config.toml
hidden_size = 96
hidden_act = "tanh_gelu"
norm_place = "pre"
norm_eps = 1e-05
final_lr_fraction = 0.0
batch_tokens = [16384, 32768, 49152]
doc_mask = false
Each number is 128 + 24 x the weight over its row's rms, rounded and kept within 0 to 255. Layers, rows and columns count from 0. Numbers have three digits each. The size before them is the row's rms in percent of the matrix's.

# layer 4 MLP up, 384x96, rms 0.199, rows 101-168, columns 0-95
086:131161111119152125118149106142182160154096172079101141143125142113156123117141077120112131114117153095164112168154114139145101161133103134150099105118137133156131099148107161094124124129134147156109145151097068140113090132111152126106117115162134161153120150111147070120142154104139163131
090:118101127137152117107112150103120175147118109136148063146077134121110135132098138107128161184104111143128160078146098132103085156098114133134101119127083118124177103104123149115119105117112117150112124107134156163137174136117130145072173120152130141140132143125091137135167101136122124107
099:137156128096105107077169142149128118135089139151124136121112134128120132126128149131166114099121138141115124126163126112077105105129133162114134145113176110117126079124150109140120116093106120077155187160137178162121106161132090144082125126105104120107135106122142160179118166102123129155
113:140152135144127141108114123152132113151121139136095134135129086063094147123113119127152126104154089132099107147143164123138117107124138129115092109100123116114112118112092135124126159064083135145122126154127156080097161154123147138138145176157101133177173145109171116153157156134128170152
096:169130122101120073109155123147142096092129127172119130096096160116086145089124087148108115167139131160139175104141124155138108160111158127101116119099124138142115155146086150124099072127160155147151105128149166147131136139120135133125078135133154108126082140131107109108087125114142145120
096:098133158092085134137120121123138164094111145133138149106104125124140101085102139136116143130154170130115131126178152139144152142114166167115105102097137131145128125114148137142121148102157124084163150121112166153142129115114115177081163104158119112148090166101138105098119105097126084174
082:107104131123100129129100146101091137138136133098129134149139118144128115077117114178136137071112103154093157142177108128130104147165139155142148130059121099138125149116114126137120102152089145110097143179138157174154130096156114109112115135112128081124106115159113137098134163160140138105
112:134186122113154089119106147141156162137095101157127098161109162108135146135117147130101106140150128100131106089123138090130145148107183151171163127099135176150117123125168119175128128110173113125120147120102153118166083104111153147120124148146128134112154102121163135157152111135099145148
088:076140107091138126127109144143135136186132121132148120123154129119171113142104130148111115090085126093150175099139136137112139128103140108146108121137122162146130126102126126148139092109118135102140151121130146167089107140144107161145164115122179170167166098095133104086147075134136083131
099:119144140120095126169141118128103137155148106121134139140138113072149142181051139115146141116153125141104115125163112121140145117098130136101150162130102146129159152114162181104098126171164178125150126115143143129138111130160118142095102142099103109118149108129090107123166150103175137142
104:132140166112156107127144104097099091166125130136098136121116119125139123120100151127092131146110145127115142108178162140130129129123199137124107106102138108122144111105129084144137152131090164144113107163133113157114097138143158156182080147127158108111104142074128104124095172105129108159
112:139143123098129106127114125110154133104126132184139189141098113108129144131145148091141109142117184157118122134158134111140127149143108130127127107102101123125157143115152165120102130123107111135103088138173126132145126105161141117201167094172098155164124134116144063117154117109140148099
099:105147133146132123156147098166093137100107108122144064150193138104160085162096096119116135079101155129158140190104136140135109123121126156121121107118122134121092109101113128109167167103165136118148141146115108102143119135133147143075141138119123140147118115099152115139133147084112106136
094:121133134123117108147115122107067108113114193105122101168159124149137153095172143139103129115136135114110081107136096099117119082131150091109135137149136114129160098123111121126139098142135204113180083116143118103127140127135104097120123125142147121133081110123127131183107146102137122141
109:148134123163131125150116151172149112099091098112103110153106077144127174114129129149135121135093113150120138120159120127073122114102087153103092158101122112121134156131168165132100117142116141165160154126146096166177109136119102125148129134181111186130134125148164112114113143112141144111
104:132096153137125113134122110093151121135169110103123087143143148135150128122117113124118148151117087111082129126148100136169150133119162185065132112079125105166128139116171105075108111139124130151114153155137137147096160161111110151141134124102102165136129168140151127163092115127157095138
115:156091154136119100125146105137149078165123096086089106124135093118122152107177148131102091129109124124088128185165151126156125157121151099150123164105113099143132142128116110101107159136146157099135156115109130105112102121166123155150087098139180125119140125144108110143159129106148106105
099:124125136144142135126118111131117128132128128137128169121166114152125146116119155115087181124107150092109131122150159104156095113167126163097117160123147125114115151129139112114135123185105124068115159131144108154112081149112144108129146104150158168124085076142118139108079148196125146131
097:124156123122082145134110102117084182094134140111151086173164120148150149154139116123097131142113092161165132140128153123106112102120138137086125148076108092098125143116122139108111106134112178133093132159140081167165139122140142130121114151122157131145122140154191149128105119139146141141
098:120132078069150091125134138140111133091103129138130184143122124105111108121084096142139182135135093137134146175150138118106110201120090130151123118112112109117170103131124131129128136133125171164186131135134089124109090138125138121116115167142143157124116134120105125114141129114077119127
100:118167142127120114108121096115115152134081161138114143138121160105110146090095123077140126158125108093119125151124141127107130092129125144155104158130095153147128070163149090182168115124095133115146092164180140105123140129131132129164107180161157136105113113137140129132090107146119110147
091:091114144129124089140103146139117121141113126110115189136115102140092135168123116165143171120135126114170192129176097118079101106169132130109086097135128152132100145142140104089133136104138158137159111095112141120133176092134141096091144142136153148115151117102143112115121136158135148127
101:110129154070097148145106123132138142150149154153103108155104165178104137132164138101141137124134154107109153099120115165116133124165144119118148122089133128142100179118157118178102150124169128125173187164128115155100127087158129132119157114141125134107158116145128110116135142091103113094
115:123186136130157137163140105165147130141152102139156153100148140083184106161114143133124145082101141130144091109159090083142104108127150140113150097142128150137106121101163158156128144123105117128145168115122141078102150155149111146110097136156113111122149122122135145100109128090084126098
105:094107158160091141124074143095128142137164137148121145109125168124138096141147074141101103151111167150125082095124140112118127167121152121130140140193116132160137159159138127148145105116106140137093121143122098118142115119096114162144188122154126128145132129089104138171153170135120127121
100:189145110135119127118135107145115135126099119151111149130099164138123159117094113103182181131131132141144101143132179116111092106121152119155174098164121155115127135134122149099182129119103160096131114127138130102119084128138149088107123108124145082106087111101129158144160092137106148105
101:150112096155100133124131106073138132135136152137130101142120077152120154143174112124184092065136158104123120141124164088098139144099128100102149132095119111147129124163118153139127122123134124116162084156131136150092105155156088119123125155145165123102120119146160150093125135083152139125
114:131149091125153128128143113086088152150088161121126105154122094090139135103135128142177132115090142149121107129121126183132190142115148129119123105121114131109109115128154134145132128151151118127080145111108117167110093131162131110165106108155172097121134113069133159078100144131127098153
105:118140139157136129166084076091134098098112138154117134117113127149105072134111153084125152156090138142126119125156116158169134144095156111095121131157159123129120137098155146163162169150119114121127149165149173099149137141132136088127160132149113072137146091123142130133142141130158092133
089:136130078117091135147125085132154125146137117118170091130107201121124155099157152084152154131140122117137114160169124145168090115117119134123116139131120134121101153140164146100189130121146141149120124130063159131118145147134136140080113117155168098119113136126137134121108138150077137120
096:144122111117124103158102091117135171099121118164140136111128097130122142113104110099155077145118152157129162136144115125087112128135183131111145126108158147153112152119122119130165075125128155142124132126133188108101131088101095147144134087129068132132116092144089151140152079134158141124
091:148102133095143092144126082146133153104114127113135152139138154101173155117134129095120145074133143128104133112150121149124138152109079137129112111104160136098111112092136161114178133102124137123149104124114124076124097138163089088150127137150146079164162143122100119068144122106155140147
089:110089128102116123081098117147134139118138123120127075144092082129102132108144146136146141086129195139136116120146101119109172153167121146128125139124134164167131103125139113147121161143112099130170147125126139086147140105092105128155137142130069116152111103152124103134164109074152121099
085:119199161139091127109129105084118136125153117134093097136074156110150177157120155162123112140100132117136149138095152130150153130131147089143122146115141133156129092102122128074090169131114129120187136158113102124130149133132136139153157138134113106131102130148163097141178129121129103115
108:115105163154115156163090138128102148143151170115168114153147080143088130175152112132090125080121147101121128112173131109185134174128121107146148135122143089133125148121170157157128147134112112106106104135155204130118124139136113155131143137107133144142151145134134142129149118095158143127
109:098139092093121112139121084134141112113125157094141155157182123131157142146159095121123078132081124155128127108170130152115154139146144104134120130193146161094168118153120128112122146199122130095139113137092151109098105095150122138121145105119093148130145128121140114144098148140131132164
118:154130085118091127116118114103161130192132160132112120125107099126114122115100136174145090131158127156139116129129138113143096121090120144092103118145138111149118099152144128116118081176172111135112143113136152123116182159074116142161135159097105096172144169137131133130136125093092132118
106:115110164154070134119139139141127091078113144145179135132118105116070134099118105129132138117124165162133131100114124121138117121131124105165140137175112156143137136092149152132126150114125118137150117138105126141092156144144147094137113125153122112135094061145186078129170147144091149129
098:071134149146114080120118130137156125147157178145121091142116154140116132131120155134136124099152095139133103149118156099140149145114121122098094110171108131127169147144115120112161158113121106099136129181123145130129126096118126133149183129150153156142161118123148204132145124064128112104
117:136117086093114158091134159116126122131144148131127102139183141115098189118153122106180133067150115136128093110136115166148128118136139137135177136163148098128103143117124144150124140141124064132147096159120176147111152155105101099113120158128122117160127119119174126096111149140145127119
101:136141122099151125111127133143109150144117137185110080142134108119141132151089154092119101137149125127161111070154137115132120134147133187114137129137129161090189101122156163123121167116142077087119114141087135119134136112144079159135101101119130110147128165105118176123117126162125116117
093:113148124171097102127137163140151122117114160123088137143149106136112127103189168134077099142156170120166106172124116102152129135111156132167130114117084122133147055113138093140110147123127101147134097091085105161141139111131124168140105155136158124116108121111143134109149135136133135145
105:132085070117062158106130118133140130139165116161131094140153124111106098137096139154130120149141127125148122106153165161136115103115116136174185137122089155137146109106150100131111132114132146133078151148123172160152135112112135166124104139085116119152118122098114152152127119125129068129
101:121097166164133123088125125132145146096097111127073149132139120138115146138122065087099115113141069157128125100152120121111114141114173095132173139120141160166127118137148126133155102133125138157157110107160134159152147137108126118114154144177084094099133131134144112149160149134141118078
089:160122143144125157129137128143122167144153143131137106131080133161120101121107140133169121153093109150126142187127086141140133129170180123121113127150127160157127098055135118131110141143124128164148111116132112114098107128172099124158124184130124066122124123134147147154145091143111149164
108:147108140101125075116093137112128148176118124150105115070135134135152169116096152101169115149100097172160126112140122134098139138131166088139111116132134142121128136135110120137120131161122164151183150119128118165086154136128113128163165145118150115136131171093137153148159072109107122124
105:155123151119116152136138093129132121104109098107125167167097115107145137140128111150140150156167124142170129145160121149100130148147098156093172125122121145134132092125135124160153180120139133099130124123155132119168066163157164148063111094130125086148140141084125130108152113138166128115
099:130135121089168112127094127157133136126101114166131130104121116133137155161166144112145115145125115100101163152107173160109165088171145162125102109103101104162141100112114136115099095114140114108124106162151172168103105113116127157132100165131137164137116163144123112137120156123135095192
102:143154126149111176124103102118146159064141150105137125157146077112130083101129152086125144116156088139161118118104124144148128153092103123121125137141148149139135143158123133133179126141100111107153129118149113068123116140130138132108136127133123157123134103111170141133152083105067155172
093:167108139149137121142129116122126111114089129175123178094185107151085137141119148127146139139152126128122146141166132172143096103130116114122082110133114132145139106142184133069093140137114140170164147127128102158063127113111136120128128133075122110141125134121135097117150141150172147147
113:135127092146142133144143143132070106160123110117088162116158165080125110118126115139129126116152088151120097127131136145141156136136133153130129075105177140116125107147151134094106155138126097119134086168104098157117110128149061134141125172151108110122142123086137113147136121106157114187
099:116090118129130110148109146138093133122108116154121145115135121091114126122124143132138114134138187104128161122161140158116131145132122117152055120152101112113145136108166102135131133069123151087088139113095175108142135142136114132156100095147148121101113093141176146167093180101140138095
114:120141106160083100103148100122149128134094117101122139149101106115087129114143135109131123116131128131172098109114138124107104133143124151102130075145119174115129114143134148142133144107144130149148158146139105184133120091171153148127142136110139114123159064132083099110162115046112147135
093:126118145105121095128113090147108161149155138162135149086141147117117130150142136142144107123117139130138132079095157137098102150136128138140143141143074098134124177134057158147129141126104189136072128140123110101100104119137184115166097106129135146163150126096094128116104113125140144134
094:090122109106103119100114145112103147140147147162137144121136158118100130110140139131147091154121096098148169139139099140100154168094146155136080121121140147106108128123118173166078143161141130151154137156167158107091111136160148107117092163124146107116093163124094166084157113123137133120
108:124109166157125085139107169129127123108113101117091108097091103147132147110117137115100122151115133123095161095080107114119092134153124127092170135121109127174113144076122157116159146118095140139141140145125113116134130153117170150101097123121136131122111104147191111154151082171109147164
112:093090129144133147140103095135129149121149117107119090099123130126138149119111131150116129202122139088115164125119169148145142117125118142131110145102083109177102194124127085154114141118111153144127148141148156097120119146131127167104164099138091123127121159128163090134184118111148124159
086:142145128108092177150142125110109123119122144121098109113131146162093111117140149136115121145085159130160125101173106147109120113105120125084103143095161101149128161160132135149118093140137088080152127151109177150114124140137137100120114179139112133164077116131132129101101145096075156101
105:127078102122148111152152120091148088147081168121115114113128074098117130095120100177150146128149114132142110115113121100109110164154155129119125177145103109133162136121133164113110123159122148155102129133149079134096139161160182111142137112107122129085158145130145163142115103099150120124
090:171101120131155054133145118126137113119139132130104128145129072155094116132162120168156112079128150103107112087125140117123101162137114126127073140159112116082131146132121144123126126140117145120116124132191127105108146151182119111169117141142163178160082135125115129123127153109127124125
109:158077144135112133162122139144097122105092126129089124114129146131127158143100125162180122198119143113175156155120126156172123111147116126138137174130096101149127113156122093144150105129112134114151105101136110135122161149182168100131086087134138152157131132133155119144144158113108124157
101:125121177123147131143139158168127112105146168088111118173128113148100202169141141133101151111135157109120138135156092157118158159134129155136122164118084148110129101114119136165104181131132105132174126141152163113115142116121119121127108117145117124153098156133144184084102114123121131145
095:154104098104163100121111137101142103124137104126128136133134088153115110100129127137134072145125128193132170144160168121156123138183127145130100124141119132111121095132143127130125166140127130096111112142151124131135125151125175097123129175094064127116150117141116076168140115105101090165
093:135113100107125104115148158122128131123115108155124151117102132141128066138158166127097127162132114144119096174157121073173086160083127149132114128170140106120128135127098147100139130142143129117119132117083166130118160153137124129158125126130155091138132087078090125154146176112111091150
086:115125137176132106129100084091127130098145122120157122110177137154139102126156123065143137083088109106129130166152101077115123123109106134141108132114139103101117096115120086081135122146103120103139136113147148127124101136142083126072141122149107080157167165126125106137112109118122099123
096:141139167118095120137081137111156108099127145108116129121145100056123148153138118138126150129148124120140118115130135112138123097171146118184117167088117158126125164127102108140126133120167191136143122114138126145153105139161172194133113158127117181149139124085153132124104137101130134113
093:161139123134128137113150103111130184106115135115117135121180106098143079164084108099170173136125115124178158171121112092150101131131165084129118085080107148135129123140123147178131124171106158178141122139123122135088122132141140142108110145132119099148110124120116099124127128146145145108
121:154123116156110104124149120118110134152132102118106098165084104103100136132152141097112143172130114117171116086148087136101134141137077137139141140115135159132137145153113169092112118130080108135121132121120074143158104127075154105174109127130189089127123122094129122121119153107120166116